Weights of a small GPT-style language model, trained from scratch on English Wikipedia.
Size: width 256, MLP 1024 quick GELU, vocabulary 512, 6.56M parameters.
Training: 153M tokens, 9345 steps.
Each number is 500 + 50 x the weight over its row's rms, rounded and kept within 0 to 999. Layers, rows and columns count from 0. Numbers have three digits each. The size before them is the row's rms in percent of the matrix's.

# v: layer 2 attention value, 256x256, rms 0.127, rows 122-127, columns 0-63
# o: layer 2 attention output (transposed), 256x256, rms 0.117, rows 122-127, columns 0-63
# q: layer 2 attention query, 256x256, rms 0.155, rows 128-221, columns 0-63
# k: layer 2 attention key, 256x256, rms 0.156, rows 128-221, columns 0-63
v122 094:472487473490494477538538386472465458480491513463572484467611491471554538521497428495507537425531525460387519500538535603525563485424447535514489466407513578524440490456453567457585504548464513
o122 093:602532538526574424534513527460481511437568518503543520551567558530483560494537566455515524573501513558470432531581436470478572497479435494461555487630596489453504467414498444438587592471462460
v123 097:499528498490485579351467463439533490434365422494541536450467438478485478569505541508468505534443529446417512531544547538514466429515529517515475552517461503547426549555513494441500515521565440
o123 100:558458391493397506558517428537512512486538421506453525504555480519546548422471505500461580448512505447485479517451612442501442470543505464547462501485526491529607481478525427409501570543512481
v124 090:482449472530449439550438481571408479473437484422440498637448468579519495454489453506396503434480497463431455393477551504500571516524515441487473460455461455462536609523538461553538478536546444
o124 090:516501572479604439473585527478478513486486506516487599465542562457527463390430471483484530541467554512481463520485473519433504458486481527573495423446547489413555472397526463426524480463501515
v125 097:495516631570508418488555507515480510519491536441538486606592542525473440475437444442570364510533422517578478541516518511418501548517487453485474535475489559463553471474529427534485511522419475
o125 099:375478464475474603534554455528522545544438481500529485457557570406521485559506413659528444523494384474478475445594465516418413541461555533467464542511536523540588537497435564565545520564491566
v126 102:490493583500531513519482491477445558478517551440574536639537464497514505488583439589513500491508438461521457563524534525591565576434511511559452431390489549518499583505488505533543553479516615
o126 113:503536511456513526527524530572548501408492491582396476481480534519545490395470462514546562547436521567510551431387493499443475484530470526462437396515472518423486481520494482441526487586514434
v127 098:448456519478509456512477582591555431552509473521481478459456498500517588523518486469481487496487484475504485508548467542505483523525513523472537500421586419499522427586455495566579469542456573
o127 100:539567433397460502499480556408464561466508543439446369430527527590514532513479361553487497432450538511567500572439475493484429455529436505529508510565471423466505487538549538504391527461477463
q128 093:494469469514474447468455614544522466573454549554557492489563548523532458478521485486480475494390518517524496516464517493531601545504559477519497555453494521515451512491537479569563529538493431
k128 098:525498491380564559562472538507450507494492531567534475562420498498558508487554637464509496540504532474489487598487496496463444449540524621563475476541499504514448455412470489560549575475545452
q129 109:385519469520422453538463516442520521498491498481483559547551467518430486493429510431494585471454482439455553519436444403479503445569580438431513558493410558545586502581511518536535430521506540
k129 106:476596453590511467527557485498364546530452558486505488498479529420502431520541488515406559506509474503479500508622508428498507445498472580435469489429583474546518487413547477551497554527480517
q130 101:450520515436417444534452559585429599478491600532475659545516427452451353509472578483505625496516495554505519527510456495513519536541474470593496430576508421570582537422553462523441480549504500
k130 100:413466501559588640475456624476418494508548447537576490449470553536397550526576509542539476488492540452427491470480448514557517498538559559526434529534509500470463512490492515556479539502602457
q131 106:462515463603574469507391493540506462523584530494504573451560435565451479576415578392446469462529511545474453565500490498464547555473529475493501520484545539457526469526599483443562431443478497
k131 098:606451508525549457473529520458387524459432482479517595553485494500462530468550463457510561436391525491544451454470437651420489453520478528533441504550484470512523509424496497552470477563448482
q132 094:522490437501485413562565500525429502499508469457474545510509421430554467512405362566454487563459457516536406451495520544582487458450429661442478499504474378551488493551362509405488514499552525
k132 089:618530549599514557486513518553583459390497502462436566443493568479492469496500447521542575412476493560517549443487464551492533494478544577412465473468426516476549531538572478537562503482531528
q133 093:547452425463485563454421495503489463575513539472460499572557529420472515641536502561554463524490539498459443427513505501418526528491461489569463503476563515475568528401469384498485459485484438
k133 091:498470451443461513573528573534532512525506554499503439509494513452529458605488500571568464510518464533449556441392432603504497580552514495529563500495513496599556564493584574498555491532553427
q134 101:489507376512506504497575507593431553502449512508506554529535395471462519542583461509582392454559393534527525471479603454461528520547480514476537614525505447502519485578462477473502550492502494
k134 096:475495574470469514526512429482401463514506585491591474594471536535577526514515565528515556552494496582485621562434533513524562559582510629586545534556482502623449549511577422472526522479530504
q135 097:507462514483509532478473457471432439468561478448535504527497447540534519495527484498472401624515419551467391436559459546507426496542600506537507402457400457490530504580452497455518505472526518
k135 096:442518435512528425502545557504393578445583501444585536548425531522401390503536519515471527487542508372575608476489517504519508485530494583503421597542566536499526477422410517448574512412533481
q136 096:458531585466547440483510549584553531576464463522485546484519408486460453452506498448486375503525427504467447553531559443505620511514499432500532496498532464543417516449512428551485582544552508
k136 101:503519518485547531491520447525443474553530506526537475453504482441575513538533516558489565466460472500468471433492495526507544579531532527443451509487497512403442544536459584521589495475471454
q137 100:475466485573530499479474464511490514534420549429542524499494475507603497571483481500511517536484514566588509514557442441445509469544512512552552405472528521473554534460445510477463575478495530
k137 094:479540490518517480470519573506505506483408487515572620437467527521518522556415503478449432471533472422531459459485428447484514495513536508546538587532538468543525521568506432464519548521603501
q138 093:488527400488529454524552513504417557465510524533523364463461531495509532382465468403438492570504579410494410554457538441495487453567510448593399562500467554463517503501575492477471373527500507
k138 101:442409448497474438454474428459623419531549483451506476447463470517581461415479428537446497486406452511458520504499510457457500508478534537505512462535584590488532524561469539435402473590479409
q139 094:535564510496544456524544550609424532621470585516552416522533517432495569548455482531497526479537450447492455508487488599523503550493495439526497490480504519550456573508425445527449515453494431
k139 096:541492567584429463520473455532547374518516422384477487489568574569494426538462537601474394476494515533566487520518530419504497602474486473459493516465454443373453409624526487455514412392496557
q140 089:497465484461639449481456515464467476562514448447578531545461456498392395443492474545500513586441515444510454506554550447532559585563570525517527549527547474446451511483521483476521518543482519
k140 095:501493524550522479512491583405523530491436499515494533482486502571548557591427525543491451380570448562547553450521495481505522510493426537540577446413482503543471576510453454462460476581563539
q141 088:487456486500519492569520530428496515432595475407482443522449401430508502577501440612476418544521502513516501462559530549536449484526505540547595547589501459487543485448399550389443539517603498
k141 096:498540393490518466480579543510484469500514383457513514454515598471482488439513438544585567475475463534482497522499433459522424429582420459517450567577563537564567476520492535418470499448536417
q142 096:528449416469571517514456426543483507475567534461577475457442476486485520564475506565435419500458469494547440387460434549481512540536468504543536510494567488528425461459530588501445495441560445
k142 101:548422564507448508474511552549544563419547479435489390420476593451488375406491553503511554414518482492443486564485538542489493440466486513500525471530507548532459580516492485495560486554531526
q143 096:521379549580487562514476425550493487541533504518461481527532450431506576581506456471564486550515524507536533470592488530523455506507425483542473405470497492479548421424442436486465555475498592
k143 099:583475471447460468482402457470556466433492475496480512438442509562575356463499484579534553408503535432626482534505506502472524453483474443469548525443485556496450551595475501509506569496498525
q144 096:586495409475552414530335469457522514490525513485489483446468530498619522528520551458495459429493476518596487546526468463488457561546518424559485489429502451458498561570477503426568517496403501
k144 095:431521549443528458418466455494451447520527500518474401524389487444539449514506497415469451556427446500511540474477364567499567448482511453564542589527404580593492486398509411525537535568440485
q145 099:550566402575431490443601451514473451450453429401467478528480601469432512449502501504428540483502471434469498513511542483482429553450477482499459495501440453486552515508466556494553531508543494
k145 099:533497530517513559573376483493593522484558553497563503452485500474571370480529516546479460573557520550508565412523511545537531552469527535498533494469539521467559539516534467481520358543458538
q146 087:507524542501586526506467466559500489566538492472486399485498573512506513487513495545512510462502593451431517549491485463550477565469497507489481517553516516375533465457458430588605525544506513
k146 085:544397551490517494550569467420466478541486534595530572511501510520478602493462544494498593503415469526548509499557550600522438468507434551491478559495554398525522553470388551443506492456504467
q147 102:438483516591545556570432453600506587416446404409622568521506433505395369518485415521535514562553482480457479563467492572543530465517496530593499500508448399443553443474472499545495456536522382
k147 098:456483550425469449498554416529547505541427559470482506462569434483504444473485463551476446468505588567441533484502464439533464497521550512500440449496538451469466510530443461383491502417459469
q148 099:497558516530475516497478434497576487449476522513506576530486504496466412559470559511521470509479415410516474523571452480544538570482499386527506600496518488498437498556490389512467492522491487
k148 101:507426369517431518531518443453535495548524444532525420461456448441470452447531521579484573584484439468478477466522497413426465519489392592551493497400370496477456416476565545426423475396507485
q149 102:545604492473509493532545492554482481601537444444571573560527465532477532426511510365420539461652505461464471561540505452426526477496495528544510487523544637500439449527406575515468556498486521
k149 101:560471496559512398617509500420565407542480550643401565532543527420471477529507511510507509507391493525457484568529514470520450486514545551526617563591488369521531553469547451486505400500468436
q150 099:543552441457562491528471465464465517514526532561530468496518524468481509576457528486488423444594471513553632509499524610436506448474499567404486475501443480543535615509466521561461593518512502
k150 102:472500522568457460554525530504555573572466555395446537555459510481561541525571534473477493489487516479479393477461488556410579501432537439458484500481447473579537511533568481553531462445455449
q151 107:488519388556554418475547445537514476487573470565556585451461613541478474549442505551445541568559487480510527488475498522499519486494616626481469480488446515499565472456554570462521560511547514
k151 102:466564433461511642501445487580419485516496589522477536544495487423543423380553445472422447525426514493510494435550541449502529479488540547528550537547532476510524453481495566553473487500358445
q152 085:461543471474422541553464520488573435465412546475483518462585554571489400507501461494493444443562505547455563499506475439484429482556457528512565572510557590516524389504502556578439514528542530
k152 093:645476521493528530521443555520551471495487508495437450556476508448498433537528549474506546593545543559553421529496454517540570567527545471534447458524494496502562513568530576558485495550496465
q153 102:522526552520476477543485464497571439557557472475441583441489543576527589488554563476467465420416520491465533441483473583389497439533531395466451541513447589486519463549498479588417548435546499
k153 094:583457432558517482488449465476531442553503515582526437558544495543514599412455469495502461504555536473424469531610510494451490466524488503456520380510498441344507473480485468432464501581520414
q154 099:497480477550422515413605513448575448463489503541393544588492519589440493503573530491550543515470513512520473511504456476537517481419397440369454537496481513459475467487498578474493459441547473
k154 098:480503462573522494601463518470473512530544453476478592479486497481540568525514526495424476449570466491432441454476485424483589514588455522526521576571516504557419508513551549551497551473496546
q155 097:413484439538484475504404465604527466423469482521453504485462445521429485465502560444593550616518530411415552501445503482469543450474558445507516573469513495509456486441516560513541449587542395
k155 101:502502475519533515379532558513496530475467553458491604510468538544520491589408503437499471554507490523499459501472563454422464472453541500513541456441557471503444493486374496439468490464475483
q156 093:563450592498499543474482476514533577540458504495514454483507473455564549483501553365518473464468513495495429480547498446497582500414500512503447513439522484498470516506562461505526488471481501
k156 104:440405496489432471492541572519497521498429423558516488470539536471523526544483530507548395478440513501550421513451443548489473536453574543567477404411529524527425445428578498509389419401520491
q157 099:612524442399531486452505489403449605474530551521573413554435503497512464462448439425551444538537451521523597530547499503511539444579552450476550496585551524489510546526440529562595553442530430
k157 096:575463493570455511488534498559501494567596441432456496478492550531655557571454555519457594492593465556585473464521547526497502533445490537457465558395521458518480530501486546517417516543559516
q158 100:555487499542514449415520463459510400408492520489461489420497521584495503410440497597537511537430527459499527601498550559520480458483431491575525509453466478541458480472554558502515569443483537
k158 109:561500502484531525509456543487473448365449582527488571527483517496479495492593402453421621464573500548607533430505499621486489518559517563537481516476480528386533532487513565466454543565549577
q159 096:516464483530465570463498530482558410503545468503422513424529465517424567458450532564445477483517551508432615557494508484479501471485509544585473480505444501424534442479549401608489410428492618
k159 101:473541518568463562529478505561432497453577543539456343503500451603536414446537503525490465491483466482488519555435480565581555478527491438554606512525490492411484454445562544561532524527510487
q160 099:408476486454501455525423516400449428498481505506464493455501534478443631560467560524480579482548451413498493551468454509516418513438495492570463556554483542512552497389521572473542491444544437
k160 101:655469519490466471508506563513529455535560468650454618491420463433429503491476446492539531459529458499537530488571558516524465490413476537496544457549507392493659560470506506462485458549513470
q161 097:472547561548572555492535553474621497480531440466482379444579536557515489494521490519517575552468467581522496476508460445416456433455435568483495504529483589531440518462478509415522579517426492
k161 101:516415558488520474541480500453503467491484540620499523532472577534459535420460516460420551574497486480567370418429553496443478566522561457475515532645537571493496500542517554492467444549453473
q162 099:486494465518518497483467562428551574558562605457455540561537499408576543551487455445480520486490527508581487507497563539521439483454496574388478549405618540491528496412511491440508571413462481
k162 102:506476510553522491506441487469562471470496476545490456515505495504422507512419490493502405537513607453560421522454466473512439504495474425484457490491430507489517520477472520487427570441482576
q163 096:574465488439546476523439522508599410482424548548460564464460486501500446500456541529598537433511451473433484505504528564478460454580475525534519434469496459515520377464461476507439467475461526
k163 095:459618504548474466409576512474532481477531527483489428474560540525522469505442469520423525448507495520468524474552452552452552449471509470510518556430503473472538392499507569517498500515543422
q164 099:534442504514471565474487411498414577367499506555468528452463516444480456463524424487465501572520431512401459440504552473554450454393502539489509575566524487482512464441487518514516517524527536
k164 094:495448502398456598418509533512532527437560438448499481506544448492403478539499490663477447484458463520493521452557454530538430544507519451496465451501486502506434425568559555463531485468489458
q165 100:522514417533575588527516427534462473406454531515493550521484431515484546528513524594559395459520482496492439507506463528501467390527480551467487394632498513482452608527566475531557405459566556
k165 101:498485519484467499471525468585532496398544431452610429606579529497502438452564537560495518447447391462510563459518461492481456543410427471455533607465531551585494449591529553543486507512571440
q166 098:454535464508616505505510419542465467533484551534442414530509513460467488487456604424566462529477474524426510391562562550471529419492404405539532530530548443531490440458525595451518539540529407
k166 097:469582420483440503477515500479515405454510439491539523497515520531470465508502487575547506520513405475600578516513519501485473503537478507468490579407548503558447440537408519484523572399506492
q167 106:454589603537578524520518580507476543530518481508514520515399460493397629503432532481524490470514481354436423448434398494521532410498523503572449479467450492478484476561528462563519460429527507
k167 101:493416549419550467577468522428513475520547485487521461478530511491436431483557544512572563505558380430449612511516497518594513477401471419511561545464402558488417602597499571556472488454558505
q168 094:477513443526429434456538513485516494502481446460482508435470484461575497579493490492509580573477594481431563522539575522457533456517496419530544481505433353476473590572527463416475561494436488
k168 096:469547509508461527583477420557507510499555471582495669466508445521525477407486491536416517522443539412576448548466602555537561500516479489435515555435455562602506551511482490435641526522573507
q169 104:463527441468471494435517466459530477532525518518435561482514527519523547543465386548544475616483470583460438481552466433421485487442512509596507505611554456546500518423448523570502521487466552
k169 098:451399520508447542487416452452506439419493537404451437522463510502555505556504570462487520461394501550520558492453471430497543524489419428507504533511510471501526523552512381517385523564561533
q170 097:465593456427522415578500529429560504593474495522489597456515542540503593549452488402464476506524496578500508542502520528535430498478567520542471470495418588482551501521447458499479416461453512
k170 099:525425472506484576544494618545470501502515463578432495429560469517406607578474475534508602489533508513521517473487460522510575514450470539517540591418573518476572445425551494489489468586425479
q171 101:479461455503523535588544580478576601582551440541485497541538453551443494445514560444486532533527448419444367497430493454577541508441482557490623458525490511499539439461504496460434511431411540
k171 102:509526568477420478437454535446587464434493450493455436559468450548544521583524459459480527508561557493463491434536450466574470516429583457472511445577483463441486474515506450576426540551458567
q172 106:558563481508421423531476465541417558446486501491557598470535463502561526446381527601502489459477473546544581537437467627457557559515483508465547502616544503524533516446448519527528386616471523
k172 110:537661517483509526508455423540486461444466539477375512459498538440508406437460475499498503477498453557499584383531544431502570514519488511448501518510473504467498577512582417464467482578471496
q173 095:500500472480524430555505460455531445567410555502438532447544497507446494448493488454482500555486462401551497498540516419485514494445481541480577570549442583410433525523481489467508513503432484
k173 094:413581566474578539402561546494480476527404492459579473540603498414472610498472430601471513524454561463549491472425465475510472569513435420572456586503567555385506531449509495449467435461461522
q174 103:552434479507570605524590507475516478507591601635451452429471455484531505549482462467501406469470509386524429480485484499504558504421327538491481586500459576508522453522564500492448475502423572
k174 101:419513484511561514524472477514437565481525530553450465444448495538574502478489549562438437536549455500575395469452463551569509512485452479465455603553471579413448461560517440447525499486525462
q175 102:461515494534413604549460569510517422515439545506537473529508533497547428472472538484606527416588574508491534534458442562491513512433567538509539525538444553468477488542478537608500508500458520
k175 100:393504551493518497512531421545528518369554479537501510503567461544515483492506501456416530459515473565530556539536521525483575489521351556471497515508516566531519595556575537475561500473432496
q176 089:454529509500487464528456503550463519519477591598434543486483456500506425503436447510474446492500559466427472577510528499476478443447509560550477541511555537432582567487545529505547456552491521
k176 101:573531453580461450496465482503569536442509630427476464519515501519504526577442481515515530504464323451484525483529514447419487523560535411599533516493466446517510526572519490432509508587490588
q177 094:541492460460555494560569454419457525551472494493519554587559515518478438604523518609600508535554551486489493514528563538481421514540438483518444499555574557495537536578487550583517601564473477
k177 098:407468512582470506500488462516475476423460583516448528513527460506489423395602466503416474548442518522505402517504540465450435421550494594473388566492503377441479538578505491600444471482457514
q178 111:530463499559513440463627466545453424565522448404454512561474512484447446561530484540453463473463506450518558494462463516493465402450499392519522587465421471592529415534459470565542488451478460
k178 107:488507496462551529575465480496445459473569482495441413460524475450531361416532445567482505584531600451449423503514433483472479483529466503579503540535473533482481523539475467453469471511529515
q179 103:450480564528488539534602506550537549456547517518487453432566437432398481527500583470508535534475450508435548507468547611506480468515508495504529508460416472468518501479570508545527480500525526
k179 106:501476539473572488440525508474501470538543469603514436574539449546434550440525495483465535481467396475405596402466430488610450530473531609533508483499571544551529517517500432490572509427488491
q180 101:486468470469458497523507438470560499543465459427518509500503540533473560552568481485510381522477497398550600494457522494495422531521543480550413466457536485467570548397458435517513497511482556
k180 098:492475481499423479505541549514505427595476441534444526585531568425485446437488433470530407387469506350441471428440439545540463526397507455462518513420472487428487406522477492485498419545483508
q181 101:481487443466535573436466393470462474460529490426479437517594470511510511516494504480474465540599544520509484460548448445578536427508596510488579552523455545509543505624489496513393536410440605
k181 107:488501574495462449552547510462493524555512536431555505499538509536469472471455488498470514460512582452599429547456453543524515465478490465608381472445530471540469575538475580481438478552544521
q182 100:533479472472389533554529491478497463409491511565499446396437419506509442602510505474506607641539538558559506477527508437550543517514512453559491523468520556454464564574531518530532506598527528
k182 103:514562496492507574499560465520538528531480465591500580549437523418458466485498480510485563540537345511450462428528471445519500482563527479446468528494479587584482420544524552430546487471467468
q183 105:514495453541570567485352526555431582521588590479623489509463524489484548518507405549495550498516450508500541453525534594420459531536380533499546435555582507572466542478499418428546544488591517
k183 100:583495487545449396635520459507515505498505580507489452511499578461426490518471472456525590444525521507535468581549599480587461427564522477440425481539561489569534489537533539597458487452480525
q184 094:539495534515433521453537471493482472568550410488540491455514536501490518475490517558413497554440464546533496454335501635510482439484430516552560534594506481516594543497528549475568464415696565
k184 096:530503545460471482531430472536494536482432471439394516437514531579462404530500482477523465543510527507498498564559492506475504488512600543460470499497505511497437509449450508588462546581409391
q185 105:448517557515395503488448475570527538423408468587550545507544495560506566512525454398567449404385452502447521427442451450520521583511463447507435559558624492429523455404507427523518463537536373
k185 108:522579523471535453509574477429464515451547535504444500541441505504490387470536463423583453461480427536541423401511411445485476512535501525545554543531490569513432605502530467499549488477512531
q186 099:633439403489480573497562524567428486485460465470591501585577502406577552512435485410520429510473515443492505466505456549443504516497422456604464555479490455563468543468552523545585547569541486
k186 105:431496457581432427516495532507510514525540555486512512466441501554545488451507553541446441551542480607461471433493577544529501521554466471466478402498550594565488519489510560482588469450644496
q187 107:543571454494426433465525491524470443423535511486454444455487457607507475540477527575493538454549463454496460578511591517522492574470488555430560422568570543484515574477436499535509634572468533
k187 105:523427505449502581533409483547439533418565410381560638577554509538483443575588488492512615477555530480481559480534451496466507598452515489513493451576512408421515516484465596530600458516506486
q188 098:452495523468501495450472492503574560458440462524472477597421443481458524508542557462373487553430540588533489505430525464544495489487499503445414536572492514520450523577501502509492564479371462
k188 096:546522551488563472517406597538502492516539584517495524513445516491477588436492509431562494495470473428546507616525466536438500541437475505509537529489524439571558522540518399539503436472532596
q189 105:521504502481528557512519571527399487461500498557404436512451437498479542427581500462517469504463462474547506477462464503426527564498492410500502597526555564638466572542531534543570615563553464
k189 106:495553447467569412575569362413466399553512488436513510478494478528556540548505585487450552404452477451454566479519469456505539550448536527479455534516506466450478506581508481458470526444491439
q190 108:470398508421534553553530479505437420478501450519470513498462532447496519467539562395488457474548477469462495380539426501474477467467476459479518509434515476478585512490502447472484469567529479
k190 107:459504479503489556438490518462574481557479515519444533453502488512517512450564533518476534520561447526447503536434517533477553445510588455604480548495432480481523446470437513510493390502532546
q191 104:507479480510491512502627614564561497567477500515530517519484449525452542452471507494551481472374527522579581540532503486467533551424439516491471492574575485554489542611531550510476526484597466
k191 107:500503424428525414524549468489537469493436587571461512469536473535578517553430556484528521547494468567461537536541537530491529492564573543618439542341460415504437562616557497461496474615566480
q192 095:476495528494409513462470432486447524529436513527455488435508561534493537482492564591632520489582509449492573513518600519469518500410505492500456545486396512502492538449535559439470488498521429
k192 098:440415392554407439473496490569555600430467509449547584508476539522496516536640482559447558611521513482527530539572474450404560544470497495592496560445468534507538448380541547491504524602486467
q193 102:457541386593633439419524489516444544491602601519500594549426516458443454554542625498516511516474568459436454526419414530466444424535596506543463533503425506511440452504416484496524504474545519
k193 100:390500548547426489513398538478497455451567506430429492417521514528550495397536491477473467502487527469488533443564555455478404511521521506517438409517458546552490435530517387493481549530410465
q194 092:512531554508496506490577410532508456486563445425556403507483519461511526477493443486537552574421440518462530620444480597544565489463401478526537535427457490504464499578542463510463538453576470
k194 092:550523480472464422405553493477499546464561587498459535395557487511442450581434488448466467441552490579460457520475511456519458449604467464594476473615468472454514517474518425509461461508481467
q195 106:494537547490571504446556514453460476438592434517490522479563498526465522503501569454487471475528547484374502542401467499475378461574487542556490523492387588415413466479540546476497547602462473
k195 105:501495469544458482490472492551509511482538555571425539565509440495419639466537533521517619499437431474446451468503475556425432474536517513519486491504500537462483461472509458480531519476522485
q196 097:540509463494451445473495578536464439427446519553455508488418437455549618505470571447445481571507575497553571539382468466468472520551515395424568483437492527525444461423509524534398484490647449
k196 103:521416475562505500423397480545413471551519546497430484427419555595460616535637492427361518584502523540523578473484580487452492517525452402546558559509463495463490502548538548501509633504528468
q197 084:529547538434389499536529481513572469439499470506627494549456475532431565486497426501412467482532529569367386516550509478413541516512538455477540535427460549573437482472512462451533444447552604
k197 101:435528493489463514583480545439490522524487439415472449432503500473374454488516471560471499566418442494561508500451481483508490524490491494560497488530397576503563532535545485499502480560550549
q198 094:445454560547555464492553547610567536554514441461448413454442537486468480464492460394499482422471525545508504423473527539482504438437471461582500471465476458448525414451443530377480464445503461
k198 097:496571539494582573486449429476538469499431491495509515489488550417608468514464507479478555563536506498491478514462474551440529440496624510517580503487463552512452483542550545492581495534584403
q199 105:491508532574505593463511559563538447590440527528436576469549523535581508536511566577415452480489496503566438469430576477373472478451491538555555521547492483533543487448555488512475517588387484
k199 107:476516459460436431594434438523558492509565555562510452510461460530406552411450436534504466512426552519445503556476482490532494467513529499381454548448393542488510483589520432527484496495543512
q200 094:485555453472512475508584524513528534545431510588544487464603492443498554449466487579554495527482579493415451391507529565500425459546474491526454477436511636493440488523497520572500534496526490
k200 108:562452480428552508457450523510525457513534464532503543464539502540524554520514491460500433503478501504530496499538531540551568500517368503459466494593531499472416557433594474571448534526439438
q201 094:546535480491377507547547486612459413568426438544533590615478541496483448527502500495592405527577454381463403493528501486485480495548504535441587469463465483539543541540398483427485358532497524
k201 103:437497585415510478556508487463461428452447451391529465526490497494430469564561451524440470505416625423486554440396543595494488480453542490409476608549437433442627554473556524450513508454487522
q202 095:569465457473442460597525462609455501515464508470471491396502561485591499451556536495479545499452494437487516465570485559572397584440452533492564519498459537533513496530510528539404494591522479
k202 090:487490518534495545501435617422491451440451428530499528548506567491566461590443554634457507556473545517579445369489450392392494474566515511558398514491485475535595469503388473546506456566460573
q203 097:446480555484519411524676527519438481475513400426406476456502463541530550446372476446519491526522541544473480516369471471597537462564456467583498482506517597559510439497485419542524432580544571
k203 099:511457446489501533318530462417470520516569452554584488538519424534462496473551480444549477561532508555424540508440427539485600469394481425514469526519510461587440475568477440577502482550510443
q204 097:563444467503482631508568508514460547383500484573453474536479451521390513566555529550471535379515498550533515513562458465560488437393587485527480446543479459546488516473493560513495456511463537
k204 100:535451492533461481490452497542503428461519521500490531513544540541510541443491495541595522424407526410557495494450500468492460521465559522428492485498574455427551562619588481511490539448526406
q205 102:524567473469467522489502509471546564448502435410488499481376478411536563545441469446538511433455462516544498555568488526482496439522527533492439479529449505419476474439471565553433472556482502
k205 102:561421485497502518458440522520474612478533445559459577506461565606516530512388529443597491506557458432439528420456549422490526525451477557528484513562516486514558561514405544507512524497520524
q206 104:532503439551422546476567556533484468467484500458551444461540442563549479488427538402487573530526530477544466503531503587470495467500440547491492471607366390446509584494491519440476498493480535
k206 101:510467477479437518438488574468591558369443556430466505511483476534511578440478491534506412481438444492512533453597544492491538442468503511419452403480536458508460364535553487516379531561518573
q207 112:508530450448409472470459522477563553532446424480458567458523498317545464533433590524520468512523440433464436449467424387491498560571569523411531435470504526443529535403504523434536530508550509
k207 107:457431483516553502512496561520508505535470439502526427471477437465479489543475441478409509477461400472500473393549507457498467491476469616484620580481455514490502411387381532471497464423468439
q208 097:496461471389462431486532540579517513472519600562572494623527537487457489458517550399533471475470472500489491390358535482484513444517441476478482561509471509585542555549525453499413441606504554
k208 099:494537575480505461425519517472540472562531532506527427542518567517533529498475535546505462485549412400507531429520504509577472575461525537536441441556495531450504509464418400504555490569534423
q209 099:437502463421518495436496441523442520502565496528486526540513418503520486505467513531465472487497390514548479640578544456498493404516557463486573510574491412578369531418408482463420520509439482
k209 104:447485545443526492492549462466525566535630462534474565537496488580565510566554518470468372488476546517572468488445396442427554472510481544502492527504447401580567521512565464394457570478531441
q210 103:570498562570491475406577525505429467516490619569505625450501512454608451439571425456428501479505557535436552443536474565435576519574540475589495445538496559495512512506584518454569470478443548
k210 101:508556378505449508511516481492476485492548513514456524431538538469513442411524506410541486485410482464549535644462552638474534531467461514477524526486507498485463467415526536522488490561520456
q211 098:483485521496514427471567515561531511516548522470538472596519438464505531564485473515488488409508454493483491528551539502480506531505485500492547510460490583392484510468531490531512442446490561
k211 097:485444582515471497517469537539494514488549519534488546443541457494486566521566551528480554495392481479422391520488532531494532461517492572565465543455494453501578593486495551510525513519490538
q212 101:491500511390560474548496481539543476569438532513422564505615510483372531490527483508474501556487557532503510491514477463538459604497510584412452519452475480491470416500436552558481415598573517
k212 096:515588436435441468545466465522532538493463583485490544492536459441489501551547490569507437540450423509472453489397566477523492451503434557459521549443542460514488548431534402575507456494526533
q213 097:421398545471535534518580515546588565505457398557451442615487510443502512387474496520551502556452486554444481478404453488609416477499445545456443454504505621639443599510466455605629485462493447
k213 100:492471457505488524441506551371536465485489505578584481498489580493500401487492463481479503545475530499469488534502494538403542567482524472619464452610495502562476473477499502532444487451410570
q214 095:500560536509490503505572511450495508568355495554549541468530415527554522525540555426534525530558509391519423516503570422482463447541469494410434492448498535420509506522522441459530338521523424
k214 099:503473629461375507541510499502426526586411486563520507518474552516498548490467519571473532510504462491522520536579439488480466496506492502547526572421498551465404442483545575488548581521461471
q215 104:548470515439359469540487542535433553574660475514507502470561454513599444433434510536452508462496550424578424500415516454467465546458504434483559466485526557519461490450473493424406499485567488
k215 103:583441522422543520563558558516524554556535454493497475397462448525552505559478600529507512528498458508437577600460541509522506542564523524523552465549415502521470484534489445438432608406448483
q216 102:518524522584470544569479514531593603476485474448527384444545454539462483488521552509504528493460537556623467438491565594496551496504503516523549554579461510510477486406377570606477518582577620
k216 103:514476555538517510478491473547522540550497530489464580430511491580387479476461534494553513537462536446519536472549480484517625479484535455500504362564534582502494615538469482415518459466421520
q217 101:505510448606476537459524475573563468498524540528529486522490520473485583371485612494598561516451509446481434389533487538490458516525516458490569503568483543400608538500521557574495433474425512
k217 099:400530451548572541498544576424451545486524550471498560461494458590550498485503503482473471468418509545499541571603604498441500559447619483465551567506522477431532608471589484479489511535541475
q218 106:515598493565558492492481486561502460543412438490411475575548539417557494613455558504560509547512417566592494471447641564535459492575485460499553407531588478565496461467535626523417454511534452
k218 102:454522465411495540377567529468483577471457540471505523557496527505510475463544438507542438515493471454380528414483481513471548444465497508428518501462524499480551567458492499551465474478475525
q219 095:529523555502581494473531524527491516502479537546480557529479591552548458513491536497397543442486491543449435377400475430404401479444520431478470524430463510475479515492509534569543465488433425
k219 095:438438545432549493413524526482534519559474461551482576552576511476568471425548531521513552580475514512496489545580568477506464466584478512375537508567468543529471562470591485390547505487476401
q220 106:429521524438534564461494500506482584529524504506639439428511403445489433484492520463519632499522509508411513526572490478503403443543502509538502539552489478513484480513502489565457435511609535
k220 107:464485524594490528528573470483450560512561513514571557538498543540447525554404441561429360550505391495483444581455459592525511553493464555510488494504445560434498523454497552547549558441489407
q221 102:544551482602409592526472494546495477489534453506525415420463581575459385503527429449498580469521561494479427590462421504435548476429547525458571468504496514513516554426531423512377551501536537
k221 099:627510517541468589582539537578511466432461512519478511484457498524486472483504535512487426440527464488556619508584627445430473493437510437514504473485531500480421535539439463505517461549445463